Weights of a small transformer language model.
Training: a variant of Adam for these matrices, 6512 steps.
Each number is 50 + 15 x the weight over the matrix's rms, rounded and kept within 0 to 99. Layers, rows and columns count from 0.

# layer 19 attention value, 256x256, rms 0.0413, rows 0-108, columns 0-63
57 33 43 64 58 81 50 55 44 35 83 39 43 57 47 25 54 47 76 50 52 65 52 67 65 52 53 84 38 43 52 75 65 69 20 75 28 46 70 35 60 71 22 59 44 67 38 77 23 74 40 21 47 56 43 50 45 38 53 51 57 72 42 47
74 36 57 48 67 68 49 55 28 71 31 22 73 47 61 31 26 34 01 31 45 55 29 34 45 51 75 45 38 32 31 39 33 80 52 24 38 51 92 31 45 59 56 44 50 57 38 46 77 70 45 56 39 54 58 63 74 71 69 61 26 53 43 47
40 48 59 52 35 93 64 67 56 60 53 38 61 58 54 48 27 38 68 43 56 49 85 42 78 30 84 24 54 25 33 28 43 82 45 42 50 68 61 72 38 43 56 70 41 84 35 56 58 73 86 64 44 54 41 53 46 63 42 48 39 44 21 63
59 70 33 49 46 65 49 47 59 56 86 37 37 76 24 38 45 38 51 30 58 43 84 72 44 53 34 41 48 46 78 50 48 49 41 64 65 17 31 43 58 46 43 25 39 84 32 60 36 43 42 53 54 29 35 61 67 22 44 63 40 36 60 56
56 56 66 60 33 58 48 58 32 60 60 45 50 69 50 54 51 24 86 32 54 47 40 58 81 75 65 92 30 46 38 56 30 27 71 18 29 63 72 46 46 44 87 35 49 74 31 70 36 48 21 38 30 31 41 38 43 95 52 25 49 50 61 57
36 61 46 72 51 39 72 49 47 32 43 56 58 52 66 42 57 81 41 70 25 28 36 30 21 79 35 64 36 26 57 66 42 24 45 49 50 57 39 62 23 30 53 63 43 39 73 42 69 30 33 60 37 53 51 48 53 34 76 63 46 38 50 51
48 71 70 67 47 50 57 54 45 92 56 23 71 62 49 45 50 43 83 37 62 46 31 53 45 21 63 50 51 57 49 66 34 60 53 65 39 51 28 29 56 25 57 58 37 39 77 88 30 35 18 44 66 48 54 61 42 62 49 34 40 15 35 65
62 75 54 47 56 67 29 31 41 41 00 27 58 63 39 29 49 44 13 34 32 47 52 29 69 46 29 37 62 77 51 47 53 67 59 55 69 33 55 45 36 44 55 16 69 91 58 23 59 49 71 64 55 55 15 51 37 42 30 55 60 33 73 29
52 44 67 65 50 49 70 73 73 62 91 67 58 09 77 72 43 59 58 23 48 55 38 45 54 52 51 69 35 54 39 65 20 64 76 59 73 61 54 37 61 46 65 88 39 58 77 32 41 72 64 56 56 43 28 39 37 53 15 54 59 65 57 34
68 27 41 55 56 57 32 45 24 62 42 49 46 46 26 35 48 34 58 65 41 54 31 18 48 56 41 80 45 54 62 59 40 43 38 58 39 51 54 27 34 54 49 48 34 44 37 80 70 67 56 40 50 57 42 35 29 60 32 41 56 43 46 47
45 31 43 37 53 37 88 60 55 47 57 43 55 31 52 85 66 46 43 62 46 32 80 68 51 53 62 57 67 41 76 22 43 75 54 49 67 46 80 71 35 65 49 47 60 36 18 46 38 73 47 41 61 40 74 46 40 51 63 44 55 63 29 52
69 19 37 56 55 43 31 46 50 64 40 57 57 51 62 41 66 17 53 54 71 68 39 41 26 58 23 37 71 38 53 69 91 30 52 73 36 60 44 80 22 48 39 36 62 58 02 59 46 41 45 28 22 64 68 73 72 51 44 21 56 39 58 55
14 76 78 32 51 40 58 30 36 40 53 64 32 68 77 65 28 65 65 54 17 45 63 47 60 61 00 38 45 37 81 48 57 45 44 63 63 58 24 37 50 60 54 56 55 23 90 60 66 68 37 46 51 57 50 63 33 57 40 52 49 51 20 64
47 74 70 50 31 46 43 37 43 31 47 71 61 52 46 44 39 52 65 68 57 70 29 39 44 21 59 45 36 21 41 58 51 30 59 67 54 20 66 48 48 36 15 56 24 34 50 41 47 39 56 26 47 59 74 47 47 60 78 63 57 72 61 56
72 54 64 38 33 86 49 30 33 47 39 38 43 33 51 24 24 52 15 59 40 49 50 73 79 36 55 26 59 25 24 31 44 61 47 44 52 64 46 40 57 56 59 62 51 49 70 37 40 86 59 49 57 54 39 65 62 64 74 55 29 25 36 66
52 47 45 22 36 52 58 23 30 66 50 66 23 41 33 51 45 71 33 57 39 63 61 19 27 51 08 44 62 46 52 57 67 50 48 65 17 38 59 39 42 64 42 34 63 39 56 61 49 31 32 20 47 30 38 22 87 22 84 36 41 46 69 45
64 59 65 68 24 60 59 58 61 28 81 12 44 58 47 42 58 47 48 20 59 68 66 72 80 51 45 32 49 27 42 64 55 40 45 47 56 54 80 53 29 61 55 75 40 57 38 45 36 90 62 67 65 54 46 66 48 30 41 32 19 57 36 39
46 57 71 52 18 52 68 39 27 56 79 50 44 33 43 54 25 73 24 13 31 70 32 55 54 40 64 47 69 56 58 66 61 47 40 47 36 29 51 15 65 58 63 27 67 47 61 47 63 70 48 45 56 32 35 34 45 72 34 59 64 47 62 23
38 65 20 32 53 57 65 15 61 65 53 60 52 44 69 65 23 72 15 54 36 50 36 53 50 45 99 22 67 15 47 39 61 62 37 56 77 52 41 50 36 52 55 42 49 72 35 47 35 71 60 55 51 54 42 39 72 52 41 65 41 34 54 44
84 70 58 54 20 34 74 59 52 69 45 61 45 51 60 60 78 38 76 46 50 48 47 37 24 74 52 71 36 68 60 37 52 33 41 54 72 67 15 35 32 40 53 68 48 65 47 53 85 60 57 46 52 44 87 56 11 47 44 58 46 61 57 58
60 44 39 24 55 45 65 54 61 66 33 58 40 61 34 44 67 38 28 64 65 61 55 67 56 62 47 70 46 53 20 32 55 61 62 28 17 58 47 44 36 55 43 61 58 29 51 61 48 41 69 56 57 14 32 29 36 52 44 44 56 46 60 82
34 32 74 31 37 16 55 32 73 42 43 56 53 38 58 29 73 50 29 30 59 50 55 53 44 48 65 07 50 59 26 35 44 25 72 45 52 46 00 76 46 56 48 56 53 37 48 77 64 34 05 21 64 40 10 39 55 42 91 43 37 41 57 46
13 62 62 49 65 74 61 62 35 36 79 85 48 32 49 41 70 74 35 61 34 49 22 65 82 61 82 21 60 48 57 31 51 55 95 35 53 20 45 47 58 31 68 45 83 73 46 06 59 41 78 39 29 48 53 55 43 57 49 67 47 61 58 11
50 67 51 44 26 35 71 51 37 54 46 43 62 29 64 69 74 60 30 47 34 33 53 51 66 68 59 58 57 50 42 39 41 54 47 37 64 64 85 34 62 56 70 48 53 50 82 48 41 56 53 47 62 46 37 55 80 70 50 57 56 69 33 58
62 80 60 52 91 43 49 47 86 54 70 33 47 36 41 10 58 31 49 67 86 64 54 42 37 18 67 51 57 26 27 52 50 47 30 28 40 47 51 38 74 43 46 50 47 36 59 30 11 69 25 62 53 28 28 41 47 66 23 51 57 71 43 35
71 77 46 41 77 64 61 48 28 32 24 44 33 37 72 42 41 43 60 45 35 37 59 52 34 64 17 37 62 53 64 47 81 60 66 18 27 38 52 68 68 46 68 70 73 48 56 41 45 70 36 54 57 37 40 49 69 66 27 67 54 33 41 03
43 22 64 52 35 52 28 32 36 48 57 47 57 47 23 20 54 31 69 38 63 43 22 44 41 42 62 81 70 63 74 45 67 47 41 49 57 43 70 59 35 27 38 32 57 64 47 72 56 76 84 67 47 62 70 58 50 35 49 18 81 57 74 55
50 38 31 45 60 62 40 48 25 44 60 41 58 56 45 52 57 46 28 22 50 62 73 89 37 46 47 54 39 73 74 65 27 52 41 39 66 48 19 39 69 61 60 36 58 55 32 49 57 64 59 73 54 60 33 46 40 16 60 81 57 52 52 51
43 34 34 59 49 60 72 53 64 53 69 63 38 48 53 67 38 37 48 62 69 62 47 56 13 19 56 71 45 50 18 38 30 34 15 55 41 58 54 77 24 60 37 93 34 61 26 67 43 48 93 48 32 27 60 42 47 30 66 35 51 60 46 53
34 67 58 46 50 48 62 56 48 55 53 53 37 55 60 48 53 56 41 43 45 12 90 44 47 60 34 23 59 07 32 55 67 53 48 36 27 64 34 56 32 32 69 56 49 35 64 64 64 64 53 58 40 18 16 45 75 52 48 25 50 32 38 54
63 57 66 49 53 38 56 27 65 30 49 99 47 63 36 50 67 70 59 67 75 57 57 42 53 31 48 43 67 54 53 68 68 50 41 30 62 65 55 76 37 53 28 52 69 41 57 42 69 21 27 25 43 76 87 56 29 53 44 41 58 57 69 48
52 58 24 56 26 48 46 68 42 35 35 28 56 82 63 61 50 36 88 47 74 49 81 59 49 07 40 68 45 43 51 42 31 32 50 76 77 62 24 56 46 37 36 54 30 47 38 72 55 57 54 49 60 34 36 43 50 49 52 50 64 43 47 45
65 67 87 37 66 47 74 40 21 77 64 46 76 32 70 29 68 34 44 46 64 68 47 53 58 41 76 50 59 68 71 57 48 52 88 48 43 46 61 50 62 68 42 79 50 52 45 32 49 57 55 41 56 41 66 42 31 44 44 61 52 72 44 40
39 50 71 28 59 31 43 65 28 58 76 61 38 13 52 54 43 52 96 42 63 42 42 39 45 35 34 81 27 44 31 38 00 63 46 52 41 61 77 15 57 66 52 49 44 25 60 59 51 61 65 63 29 60 57 54 46 56 87 71 67 59 43 73
57 53 18 51 53 57 73 56 47 61 45 78 51 29 50 63 24 61 47 58 35 38 39 37 64 45 64 52 70 29 42 34 38 44 38 34 57 48 45 46 68 81 34 62 43 55 55 39 39 61 60 37 45 74 70 43 65 44 29 46 64 67 45 36
66 56 37 77 69 43 32 13 54 44 83 47 58 79 10 22 67 57 43 87 37 16 60 54 50 24 41 33 52 34 62 70 33 63 24 47 28 44 46 65 60 26 67 43 54 54 59 53 28 41 46 78 62 37 40 61 68 37 61 50 62 33 42 60
79 59 68 80 29 74 68 42 52 41 52 31 44 41 15 76 51 43 47 47 36 26 50 57 42 38 54 47 19 52 49 68 41 27 10 49 33 40 40 49 52 61 76 41 54 35 62 25 60 52 30 50 48 67 38 74 49 30 46 41 39 74 35 38
15 34 30 74 66 76 68 57 49 62 10 73 40 61 65 67 29 59 50 49 44 17 57 28 67 66 55 68 49 33 60 52 48 48 49 65 43 60 30 55 68 25 48 53 65 41 60 45 26 63 52 43 72 42 67 36 56 60 31 64 67 77 14 39
51 38 42 40 35 31 50 40 39 65 81 34 78 34 58 32 60 55 61 60 53 36 38 20 31 36 47 89 39 55 28 55 23 26 46 58 52 72 48 51 78 51 47 51 52 29 91 56 16 41 32 53 31 42 42 38 21 34 56 58 49 31 55 41
67 36 76 40 71 38 28 63 49 38 08 56 66 17 68 71 64 51 39 52 45 35 57 73 57 96 29 41 53 55 48 39 83 49 76 24 53 33 67 67 48 34 38 52 65 47 80 59 61 51 61 37 26 60 13 40 45 76 61 29 72 31 66 60
44 32 67 59 37 43 45 43 33 47 96 44 68 37 35 54 64 12 27 55 57 49 51 16 44 33 57 62 25 51 43 47 32 35 34 32 64 46 45 54 67 51 56 51 37 95 34 28 45 46 45 53 35 61 46 50 26 26 65 57 40 60 57 56
38 73 63 59 45 67 40 60 35 42 53 54 58 12 52 38 24 64 34 19 26 56 42 63 85 52 60 58 42 53 15 57 53 22 62 69 28 38 56 48 53 45 24 54 52 64 20 17 35 40 62 63 16 56 33 61 79 86 40 38 33 52 23 52
43 40 47 30 22 40 65 43 02 45 37 35 64 69 55 26 39 63 29 57 50 45 37 30 61 18 69 45 51 41 11 63 52 32 94 52 19 32 74 51 52 67 43 30 43 49 35 72 53 63 52 32 43 79 42 53 52 50 44 47 51 76 40 22
38 37 57 62 76 32 63 46 50 28 78 49 55 40 51 41 55 35 20 50 63 63 23 79 80 44 54 25 45 29 50 42 42 62 40 70 47 46 61 35 49 40 73 75 35 41 26 55 40 75 25 47 60 23 53 38 55 29 28 64 39 31 28 73
17 28 52 56 65 68 70 50 51 50 63 38 50 69 50 51 57 58 53 58 48 13 59 81 49 87 70 58 29 26 38 49 33 37 71 28 38 60 54 45 48 39 75 58 37 20 44 47 55 75 38 81 55 00 42 43 45 46 35 53 56 43 33 67
34 55 38 75 53 32 39 55 75 46 71 52 49 65 60 40 85 52 52 59 45 72 64 32 39 68 55 69 45 41 50 62 47 48 48 52 58 48 45 45 72 41 65 83 37 54 70 71 24 37 33 66 56 64 64 41 71 56 30 73 58 39 35 67
30 55 42 52 56 46 62 45 54 64 61 29 46 50 51 73 27 66 43 52 22 42 76 71 65 56 41 39 52 23 48 71 40 53 45 52 49 60 35 49 35 39 45 56 32 80 47 36 35 62 60 54 45 39 53 72 82 63 70 52 19 45 21 29
62 71 57 44 32 57 40 69 56 56 46 34 56 49 17 11 85 50 99 55 69 67 30 62 29 31 39 70 40 79 41 70 67 47 47 34 44 51 33 27 46 62 45 34 66 42 48 59 47 15 46 54 41 54 52 58 34 68 50 56 41 78 68 08
45 66 48 23 50 33 58 31 35 48 34 50 48 47 77 54 74 39 82 40 54 46 18 42 47 72 46 76 55 83 93 76 32 55 67 49 45 43 61 00 06 45 42 70 43 65 52 61 88 54 47 28 52 65 28 47 22 56 17 57 58 38 39 44
70 58 53 49 33 55 35 39 51 48 72 55 37 66 38 72 85 69 58 49 63 42 53 75 43 73 30 65 49 69 39 48 90 61 39 73 65 59 84 21 55 48 38 62 56 73 68 60 77 34 32 43 55 50 32 86 47 68 37 43 32 44 57 51
56 40 41 82 40 67 45 81 49 55 59 40 39 49 34 67 78 35 55 53 63 48 27 32 64 67 42 70 41 74 30 45 32 60 30 42 32 36 59 43 71 50 69 52 53 52 23 38 78 35 41 39 45 27 36 66 47 46 30 70 53 58 31 53
42 35 79 25 61 23 61 58 57 34 62 35 49 30 81 48 43 34 63 66 43 44 52 64 66 58 46 33 57 24 73 76 51 63 38 39 28 54 29 27 44 62 64 87 26 10 52 31 38 65 51 28 43 50 54 35 65 44 39 16 45 62 42 58
54 62 54 35 34 37 61 60 49 46 51 51 59 56 72 77 69 37 48 58 39 40 66 60 53 76 40 62 59 54 74 53 51 71 23 41 45 71 57 53 26 83 40 28 37 51 67 62 55 58 35 44 50 53 33 48 55 58 58 37 50 74 47 39
46 64 37 75 35 75 25 83 59 47 54 60 49 64 56 15 86 63 64 55 71 49 23 33 39 51 32 75 41 36 69 50 20 55 49 39 40 44 54 62 46 46 61 35 60 35 64 41 67 39 37 58 70 54 43 64 46 59 19 35 58 21 53 42
45 36 29 70 48 60 57 37 68 67 57 69 38 56 32 70 56 49 26 70 71 36 61 30 26 58 55 45 52 24 50 66 26 53 37 56 42 50 46 69 31 50 31 86 27 73 69 52 49 30 64 57 46 26 46 62 56 30 50 48 61 76 44 34
45 68 50 40 46 62 68 31 51 62 53 53 59 47 54 50 62 57 52 47 32 60 62 34 38 62 54 62 67 31 58 52 30 36 72 53 34 58 44 40 41 36 36 69 29 55 48 43 76 63 55 65 37 56 36 16 54 44 58 48 48 52 29 50
76 37 36 79 67 50 43 45 44 37 59 44 30 32 78 50 64 30 15 58 49 57 43 51 50 68 36 56 51 25 50 13 67 41 30 67 53 59 41 64 84 48 80 46 54 45 63 40 48 63 66 43 39 23 19 58 43 27 26 47 69 64 59 44
65 53 58 59 64 46 61 52 41 40 54 32 49 73 61 34 66 48 50 25 59 49 41 98 50 56 54 29 50 73 54 42 52 66 60 54 97 57 25 48 49 15 69 58 70 49 42 34 52 30 64 68 65 29 27 85 50 59 06 62 45 35 79 62
77 49 39 45 50 45 44 34 40 53 33 62 54 71 41 58 45 19 09 53 40 64 48 68 69 50 71 38 48 60 60 72 46 99 49 66 24 41 63 57 68 88 47 34 54 69 62 39 26 43 41 47 46 40 30 55 45 45 17 47 46 91 53 38
33 72 67 45 79 39 52 49 74 75 54 55 58 41 71 51 42 45 27 53 27 55 60 28 64 73 35 07 62 23 76 11 89 57 99 33 43 31 43 63 60 48 45 54 50 34 38 61 41 66 45 50 10 77 68 67 59 64 54 57 47 19 35 49
70 72 78 55 54 44 50 56 64 41 47 48 56 32 41 40 55 63 63 63 63 40 54 63 37 42 51 55 49 51 70 37 44 46 80 35 19 26 36 60 53 74 63 35 68 25 29 21 65 61 59 50 63 52 67 80 51 57 48 58 35 57 38 23
47 43 46 62 39 42 34 46 28 30 74 50 53 36 48 44 50 78 14 67 69 50 46 62 63 48 42 70 40 45 50 74 61 66 34 77 52 36 60 25 67 76 56 71 48 54 63 53 26 47 50 35 40 44 31 64 64 27 51 66 49 52 59 51
54 67 47 44 56 59 10 54 36 74 19 38 55 38 49 18 42 38 55 64 48 34 62 14 62 50 25 39 57 48 48 38 50 60 43 54 25 41 56 80 60 45 25 54 44 24 29 52 37 46 43 60 29 54 11 43 68 35 60 43 53 52 49 71
26 22 35 47 58 70 48 63 46 47 48 31 58 23 46 44 75 57 80 41 69 50 29 83 42 61 49 40 34 41 52 51 40 60 70 46 57 38 62 35 37 39 37 72 61 82 44 38 43 65 31 60 39 52 42 53 52 60 81 36 41 12 49 78
86 58 21 81 22 17 99 33 52 34 56 73 42 69 06 39 51 63 92 23 33 49 52 35 28 24 64 45 21 37 30 56 55 27 19 17 75 26 48 50 55 48 38 56 46 42 55 18 54 37 47 46 43 38 61 51 39 46 36 47 48 54 36 39
70 42 48 61 72 64 65 56 59 45 55 55 54 61 30 52 17 28 34 56 50 44 61 58 23 62 43 49 44 32 27 38 45 44 41 46 61 35 54 10 56 35 55 56 47 48 39 39 66 56 39 62 35 55 58 45 87 21 55 61 26 30 55 42
65 80 08 44 36 73 46 45 48 19 45 85 76 59 47 61 48 82 64 48 77 36 67 48 64 58 38 94 46 29 58 55 57 43 45 17 51 88 08 41 22 55 38 46 23 68 39 65 59 49 23 59 56 74 39 33 67 60 54 60 47 40 55 21
67 26 43 36 31 35 32 50 81 43 65 28 65 53 36 45 63 47 54 36 52 30 54 56 48 70 30 45 42 38 67 43 68 80 38 31 30 78 30 12 49 51 30 69 32 61 44 42 91 52 45 64 47 34 49 48 51 54 32 26 36 46 65 73
64 52 71 48 56 76 35 23 32 52 39 79 81 42 53 11 36 47 42 52 29 41 33 57 66 62 47 30 61 48 66 38 43 43 95 40 52 51 78 42 51 53 50 40 51 49 69 66 63 58 51 55 53 56 57 62 25 51 72 70 41 49 43 34
70 31 42 51 74 64 35 46 31 51 44 33 73 64 39 05 58 43 43 43 59 51 40 36 34 41 67 93 37 56 77 41 64 61 21 42 48 59 63 65 29 48 60 40 48 42 64 30 58 57 80 74 30 61 59 56 43 45 32 82 99 59 22 28
24 50 04 56 82 69 78 33 56 41 49 52 48 56 42 36 56 07 56 64 61 63 32 76 50 31 22 14 71 40 42 32 47 28 57 69 34 50 41 52 62 45 43 59 66 78 11 41 46 47 48 35 57 58 54 41 61 43 40 50 40 39 31 49
63 30 25 34 99 24 52 69 53 70 53 35 46 36 48 53 46 40 44 54 48 60 58 34 46 99 43 38 53 47 53 47 60 80 68 45 35 52 43 73 51 64 67 61 59 44 06 58 67 60 53 68 59 67 72 54 45 47 54 48 59 39 53 26
79 43 59 41 40 46 40 58 77 60 48 57 66 68 35 39 40 64 65 44 63 63 56 63 25 33 58 47 53 86 51 50 45 31 40 39 51 63 37 29 52 55 66 27 66 68 62 16 85 34 73 49 36 37 71 61 50 62 45 39 17 34 99 49
80 64 33 72 32 68 55 50 71 69 57 27 43 66 51 48 27 48 66 47 42 61 59 55 66 42 60 48 54 70 34 46 62 40 51 68 38 72 21 36 65 57 38 38 62 78 57 22 68 04 34 71 14 44 44 84 71 33 67 10 01 48 32 62
62 49 56 54 45 34 59 60 46 65 49 19 68 26 29 53 57 53 59 44 46 44 15 40 64 53 45 63 44 63 66 59 38 25 58 32 46 37 75 40 42 56 32 62 48 45 79 42 87 51 52 52 44 48 59 70 32 64 41 76 50 64 62 38
48 53 82 56 29 58 90 22 71 14 28 37 59 49 26 74 47 69 25 60 27 36 60 48 57 40 55 50 51 40 54 43 64 60 58 48 26 59 56 37 49 61 54 40 56 51 55 62 22 50 73 52 62 75 32 37 47 83 11 52 37 50 72 42
24 44 16 53 65 65 52 21 55 45 68 66 66 52 50 40 16 03 68 37 21 51 43 52 57 62 42 44 83 25 55 39 38 62 71 37 59 44 72 45 60 57 59 49 50 38 50 40 46 87 36 68 35 49 44 50 54 45 56 40 44 77 45 60
23 82 28 73 56 67 16 29 49 62 64 99 38 66 59 33 58 62 31 48 46 53 48 53 56 66 28 70 45 71 36 55 83 62 34 70 44 57 84 73 55 39 51 57 54 56 44 42 41 65 35 75 41 53 47 44 65 41 30 40 60 43 37 44
47 59 69 55 65 43 26 82 62 48 29 42 41 54 62 48 68 72 80 48 46 56 64 44 60 56 40 43 31 52 61 49 35 33 54 56 60 44 75 55 59 54 45 66 39 55 71 29 60 72 60 54 59 53 36 53 47 67 54 62 83 48 10 41
37 53 22 75 33 54 31 47 75 43 55 46 36 37 55 34 64 61 57 58 35 68 32 49 34 58 26 29 60 52 45 71 67 66 45 50 62 05 59 37 72 64 63 51 48 21 67 75 44 42 37 33 61 42 31 51 94 41 46 15 53 52 63 28
54 69 53 26 53 51 49 63 62 62 41 61 55 65 51 58 25 77 52 32 40 47 54 67 58 41 57 59 56 59 59 76 44 50 71 60 10 38 28 82 58 51 53 36 58 54 94 30 56 41 84 52 75 50 45 66 50 48 31 48 37 64 58 68
26 17 65 40 67 29 40 45 41 53 48 01 44 53 43 34 66 36 66 26 46 57 52 44 61 71 43 73 63 51 68 62 43 56 53 56 48 47 65 68 39 04 32 74 23 54 74 62 34 47 51 63 67 54 57 45 32 17 31 85 49 56 20 66
59 48 47 37 84 54 47 77 48 22 42 31 81 33 47 57 28 53 54 52 66 60 84 52 50 43 49 55 41 51 50 65 16 70 32 72 65 57 50 66 63 37 34 70 34 38 26 38 51 56 56 34 68 57 46 50 57 44 48 47 55 72 31 42
75 37 59 64 76 54 37 25 59 30 67 22 38 52 45 48 49 62 74 42 48 52 46 44 47 44 63 68 27 60 75 65 49 76 00 76 83 43 49 80 60 39 35 41 35 34 58 41 66 68 27 20 79 45 35 39 61 48 43 53 62 36 42 57
70 58 10 77 37 30 66 46 59 46 48 68 42 71 17 49 42 64 46 74 42 21 69 47 38 75 56 33 34 35 51 58 71 30 26 52 19 39 39 30 66 54 37 28 55 56 91 31 84 49 26 30 66 62 55 50 37 61 58 61 45 33 63 46
69 39 56 41 79 76 57 68 61 49 48 71 73 61 57 48 36 47 46 67 49 54 81 44 46 34 53 50 54 42 67 91 43 57 31 66 53 20 34 72 48 67 46 63 61 40 47 37 41 43 77 40 43 75 50 67 35 82 32 55 66 67 63 48
60 60 45 61 62 48 17 56 28 65 88 67 70 70 35 47 55 52 58 59 61 42 34 55 44 45 27 85 38 50 42 48 55 52 49 66 78 57 48 46 36 18 77 59 73 50 48 53 67 50 50 67 54 28 42 69 43 41 37 58 33 33 52 80
85 47 54 47 61 60 50 23 34 61 21 61 77 49 61 40 12 48 53 37 54 55 51 42 81 30 69 36 57 51 53 55 45 69 54 15 46 53 50 63 24 37 37 58 59 24 56 52 27 58 36 33 40 57 44 48 35 40 58 65 29 50 45 68
43 54 49 45 42 65 38 41 25 72 57 53 22 39 46 68 63 99 74 39 37 34 68 38 87 38 81 69 50 54 32 27 38 46 67 78 72 73 37 22 64 39 79 40 58 27 88 81 47 74 38 65 41 33 47 64 31 39 37 46 58 66 25 62
56 05 46 42 51 33 63 90 52 44 34 49 45 44 63 79 50 61 55 78 30 54 59 65 39 57 56 66 29 54 67 52 56 23 77 29 40 21 57 38 50 52 52 43 63 18 53 72 36 43 99 22 55 48 23 63 44 46 61 46 62 66 60 54
83 47 55 42 46 17 43 46 33 70 60 70 54 21 88 53 33 37 47 38 65 40 44 57 70 79 49 54 18 44 60 36 29 43 72 67 33 70 49 28 40 53 43 57 68 47 30 49 71 66 29 44 24 22 54 37 40 50 62 44 03 23 30 57
81 41 51 49 72 38 74 44 42 67 39 46 54 45 53 47 26 56 31 45 39 64 35 58 59 33 46 39 21 47 77 32 65 63 51 62 37 34 39 88 25 47 35 52 68 56 66 49 38 34 48 55 51 49 72 57 26 10 61 58 53 56 71 86
49 71 35 35 38 32 93 36 36 58 61 35 72 76 47 39 16 70 36 30 42 33 43 51 54 65 48 52 71 43 69 56 56 16 60 29 44 44 56 39 46 45 37 43 54 31 64 27 41 56 51 66 52 44 58 46 69 31 34 91 54 78 31 17
42 67 59 46 43 47 54 42 61 84 49 25 20 24 29 63 16 51 59 61 52 47 65 64 49 63 39 74 55 72 71 51 64 49 50 44 52 43 25 40 52 49 40 29 73 48 53 22 38 33 51 39 48 32 58 63 71 62 38 81 39 48 42 91
51 73 82 20 99 58 25 46 57 40 51 88 24 43 66 44 38 30 40 31 76 36 52 72 34 69 48 55 68 65 55 56 61 68 36 57 55 55 54 53 58 73 32 35 42 36 53 70 41 76 46 56 85 68 64 74 72 55 70 79 39 16 45 44
67 86 40 57 49 72 73 68 52 64 59 61 57 49 58 42 56 56 41 62 57 55 56 45 58 64 52 71 19 23 42 46 31 25 68 37 45 67 91 37 33 52 64 45 19 52 32 53 75 55 58 55 49 66 67 38 62 44 54 65 42 63 04 67
36 74 16 42 87 54 57 34 28 41 38 63 41 70 64 47 45 59 25 43 39 45 37 35 68 66 41 20 46 29 34 63 38 52 68 35 57 47 67 53 51 48 53 62 60 57 40 38 60 29 52 86 65 38 54 32 61 56 73 55 66 29 79 42
72 47 58 22 89 36 32 15 31 45 57 50 94 43 33 34 28 45 63 29 35 41 45 73 49 58 60 75 46 88 53 48 17 57 36 37 51 46 68 23 55 37 51 63 49 39 32 38 46 72 64 68 43 57 36 84 40 59 79 48 47 28 69 43
49 36 48 39 21 61 69 69 79 38 00 78 36 52 59 64 62 47 73 70 21 32 80 54 41 19 44 12 99 39 47 46 59 46 69 49 19 42 39 46 63 35 69 66 56 61 27 61 55 29 62 36 49 30 32 63 45 50 27 22 37 60 47 51
49 44 52 49 14 35 70 47 62 43 51 42 32 71 35 49 41 53 58 57 35 50 53 57 46 44 43 51 25 61 52 39 40 26 52 35 55 40 34 52 51 63 46 72 42 46 47 36 51 49 00 29 69 48 36 47 50 62 62 50 37 31 31 35
36 17 57 45 41 61 73 54 58 70 68 36 51 36 29 50 41 29 54 59 49 43 58 82 52 51 41 64 72 50 55 42 52 58 68 25 19 35 43 29 29 44 38 37 55 34 63 61 44 46 31 34 58 55 26 45 60 35 48 54 39 17 59 64
49 39 54 48 16 45 47 50 77 56 54 65 54 59 55 48 64 42 85 45 55 54 77 52 53 41 55 23 65 41 62 37 47 49 65 59 50 78 26 18 37 56 26 86 58 74 74 61 40 40 44 45 28 33 39 68 42 42 53 38 43 39 35 51
13 17 64 27 54 47 56 44 42 42 53 15 44 43 61 46 52 00 41 47 38 83 51 58 71 46 79 77 60 64 74 41 22 49 54 38 70 40 55 43 63 48 61 48 34 54 54 57 45 88 55 61 75 73 69 50 27 35 39 45 33 64 43 43
25 49 27 56 40 66 69 85 58 70 55 58 53 64 29 45 79 49 44 49 57 58 42 43 65 63 41 53 38 43 54 69 60 29 64 15 47 33 60 56 54 39 52 32 43 31 71 56 76 46 30 71 60 41 71 38 76 49 95 73 59 32 26 30
42 48 00 67 99 62 15 49 23 24 21 71 60 66 49 76 52 40 57 29 50 45 64 56 06 58 21 59 27 51 50 49 44 38 41 87 41 38 51 76 45 40 47 44 40 41 16 52 60 47 46 34 64 69 55 35 34 59 54 23 50 37 26 46
66 70 38 53 21 22 38 56 37 66 54 41 43 27 50 67 68 51 57 54 34 29 51 33 39 67 44 77 59 51 50 42 36 49 63 39 28 45 80 57 44 63 34 45 61 70 10 72 43 75 60 32 77 31 71 19 39 53 72 31 41 68 73 64
47 61 72 30 64 30 36 48 56 58 25 22 39 21 72 36 87 46 29 59 72 59 59 55 59 64 85 50 54 45 48 64 61 50 42 42 43 89 62 54 30 57 31 81 44 56 45 38 27 47 41 62 19 17 47 93 54 57 72 57 46 26 44 48
24 52 81 85 24 19 39 37 45 45 41 46 88 13 54 20 32 07 50 54 59 71 71 44 33 35 65 57 82 72 29 54 28 71 46 43 45 41 31 68 31 49 45 79 47 58 12 43 38 54 43 36 53 53 75 48 58 34 35 58 46 90 30 17
40 20 45 43 02 36 47 43 45 44 46 61 42 16 35 62 49 35 86 60 32 18 38 76 20 42 42 85 86 90 34 38 43 54 75 76 39 58 44 32 57 69 64 33 74 49 44 67 49 89 52 45 29 66 46 66 00 40 45 71 49 56 52 56